config.toml
d_model = 192
n_head = 3
norm = "rmsnorm"
norm_place = "pre"
positions = "rope"
qk_norm = false
attn_scale = 0.125
parallel_block = false
init_std_o = 0.0
weight_decay = 0.016
grad_clip = 1.0
warmup_steps = 200
schedule = "wsd"
dataset = "wikipedia_en"
Each number is 200 + 20 x the weight over the matrix's rms, rounded and kept within 0 to 999. Layers, rows and columns count from 0.

# layer 3 MLP gate, 512x192, rms 0.135, rows 234-241, columns 0-191
197,184,187,203,235,211,214,176,214,198,185,167,208,200,223,192,206,185,201,183,188,234,199,202,213,190,173,206,192,205,203,177,204,221,175,198,228,163,189,190,209,190,238,186,221,213,175,178,215,215,192,219,183,198,194,181,177,190,223,209,181,200,179,164,231,185,205,207,171,203,170,188,170,172,222,189,180,182,179,188,189,205,227,195,185,200,218,162,197,215,204,226,188,220,203,203,227,208,195,184,203,219,156,219,229,225,216,180,180,160,188,185,201,232,228,241,226,235,193,174,208,181,163,184,210,185,198,245,230,152,218,244,213,184,201,183,195,209,215,210,229,218,209,192,188,188,198,218,195,191,244,231,179,198,194,198,226,183,174,186,204,216,213,214,226,226,162,207,174,238,185,206,200,205,174,216,196,170,178,175,199,195,213,205,118,181,213,226,226,195,229,216
171,212,195,197,209,206,271,227,204,236,161,201,176,228,169,182,185,126,180,160,219,186,180,212,197,217,188,187,187,214,189,171,236,199,189,209,183,173,220,206,221,216,217,241,207,211,194,189,212,217,196,193,182,210,220,207,211,189,206,194,220,182,215,212,214,216,199,193,170,188,211,186,204,238,191,217,206,187,225,189,199,194,190,197,233,186,215,200,191,209,206,189,204,181,189,204,204,226,209,200,208,188,176,167,207,184,202,219,227,217,189,190,248,195,219,152,200,253,179,170,184,190,198,212,181,202,198,206,161,184,197,204,207,186,187,222,170,188,172,186,185,218,168,202,199,197,205,187,192,193,195,198,225,209,195,197,214,214,242,186,201,184,220,191,204,175,179,194,203,245,206,213,230,180,191,180,190,219,209,195,236,167,190,171,180,216,210,185,239,217,195,197
226,181,211,178,200,176,206,175,194,188,168,206,212,173,193,157,220,212,169,196,193,233,203,212,209,172,195,203,162,161,183,186,162,191,196,217,260,210,193,186,215,198,206,185,176,264,174,193,163,195,167,227,148,203,186,240,192,187,168,219,157,199,169,181,208,228,216,192,188,204,220,180,200,191,196,241,213,192,223,212,186,187,192,174,197,199,177,165,198,172,198,199,181,199,217,196,189,234,206,186,197,199,219,208,205,204,188,175,213,199,165,190,220,219,187,188,212,206,171,208,208,214,186,229,205,186,194,225,198,191,235,225,215,181,194,203,168,190,172,205,196,222,220,160,220,190,201,230,195,176,202,213,192,216,235,204,198,229,210,202,217,215,195,213,222,189,208,184,195,205,208,209,205,180,213,195,230,216,205,201,253,204,159,242,165,180,237,179,185,233,158,187
215,191,176,183,163,227,215,168,235,201,226,202,160,214,184,203,212,195,215,181,184,208,203,194,157,247,186,176,215,246,175,196,207,202,223,219,237,225,204,212,202,222,178,188,213,202,176,204,169,218,207,175,219,165,214,219,190,211,225,166,194,227,200,207,206,195,215,219,196,160,246,198,176,226,175,202,180,212,172,213,220,196,180,196,223,185,174,218,180,224,209,195,190,190,177,175,207,242,196,204,182,206,200,205,230,223,195,182,205,190,236,181,197,163,200,201,168,175,196,200,188,164,174,189,206,191,216,206,198,181,195,193,199,218,200,237,209,201,191,224,205,209,169,224,202,205,171,180,210,217,198,209,205,222,224,220,229,158,186,177,180,202,174,209,205,213,190,199,189,205,218,221,224,236,231,183,201,201,194,223,180,184,215,217,181,223,221,240,191,195,157,194
224,225,190,207,205,195,187,230,204,209,179,180,191,237,184,214,164,215,175,215,186,220,189,198,234,190,174,210,206,182,144,192,163,190,185,168,179,210,176,173,221,213,204,189,208,221,208,193,194,163,174,188,214,223,204,216,183,205,201,195,197,220,201,217,188,191,212,160,166,221,171,191,184,192,186,183,209,215,176,189,182,216,178,181,209,206,170,192,179,207,187,191,188,239,188,194,196,190,182,241,225,183,210,223,217,211,201,217,197,196,236,208,194,216,178,232,218,212,221,204,185,202,210,219,210,182,185,196,180,214,201,198,193,207,193,202,232,211,192,243,210,195,210,225,209,207,218,216,203,162,207,200,185,216,180,218,205,199,182,228,199,183,205,201,206,187,217,184,224,236,191,220,214,179,204,195,219,196,192,190,184,207,196,208,162,186,211,191,192,177,211,186
178,171,193,209,159,177,188,202,177,161,215,213,183,184,199,198,187,212,215,190,181,195,199,201,225,209,210,226,175,196,211,222,180,188,204,165,208,192,200,209,205,183,169,179,185,179,189,161,214,218,178,226,164,247,174,196,192,212,190,204,243,202,196,232,199,166,187,192,221,193,213,204,204,171,192,179,221,219,202,220,265,214,193,165,177,205,225,238,212,202,202,200,216,194,196,194,186,211,207,200,221,196,200,201,161,189,196,231,183,196,167,172,209,179,222,208,201,208,178,212,193,194,198,199,197,210,219,186,202,218,197,203,171,170,196,190,166,239,236,191,224,175,171,222,193,201,187,239,226,132,192,195,224,202,174,184,210,226,221,204,205,223,206,184,160,200,184,194,219,223,190,164,200,193,203,194,206,184,226,162,208,229,217,166,219,207,223,192,178,226,183,215
214,203,204,202,209,231,190,202,202,167,200,210,219,226,207,188,213,201,177,166,210,194,191,218,207,235,164,195,187,208,194,176,242,188,220,153,166,193,193,217,232,222,183,224,201,216,159,180,228,186,146,189,191,188,171,201,178,184,198,215,204,178,185,198,159,198,243,196,168,210,225,241,189,174,164,199,202,204,199,200,241,194,210,209,200,191,208,210,226,225,216,183,195,233,155,198,197,205,232,201,198,230,200,199,225,213,222,223,243,196,200,202,182,202,208,209,201,185,191,186,182,218,183,204,231,197,202,210,213,194,181,227,203,182,187,202,208,253,219,208,190,188,224,183,213,201,189,181,180,215,187,203,198,176,174,206,183,196,169,206,207,176,217,202,200,196,173,256,196,176,179,193,195,184,212,208,197,209,198,219,200,186,179,195,185,179,139,188,183,182,155,241
183,200,210,191,204,221,205,203,197,198,189,209,203,181,206,238,198,188,202,205,178,235,193,201,208,186,195,183,193,211,227,211,169,195,189,176,231,218,211,164,175,200,202,206,187,212,192,221,177,212,191,178,182,246,209,230,217,201,220,176,209,206,182,212,155,203,178,182,187,192,186,202,185,186,206,200,193,198,193,231,243,180,208,193,203,237,196,153,192,203,218,190,207,223,194,224,209,186,195,174,168,231,182,211,210,196,204,240,208,188,201,205,202,153,182,187,182,172,196,211,198,186,198,161,205,207,204,207,205,203,202,161,190,186,207,220,192,242,196,200,269,179,193,181,183,195,200,179,185,173,215,220,194,196,197,198,209,202,169,188,189,190,169,201,216,211,187,191,220,211,208,193,209,191,204,202,212,177,193,177,221,196,228,178,175,203,212,193,221,211,188,231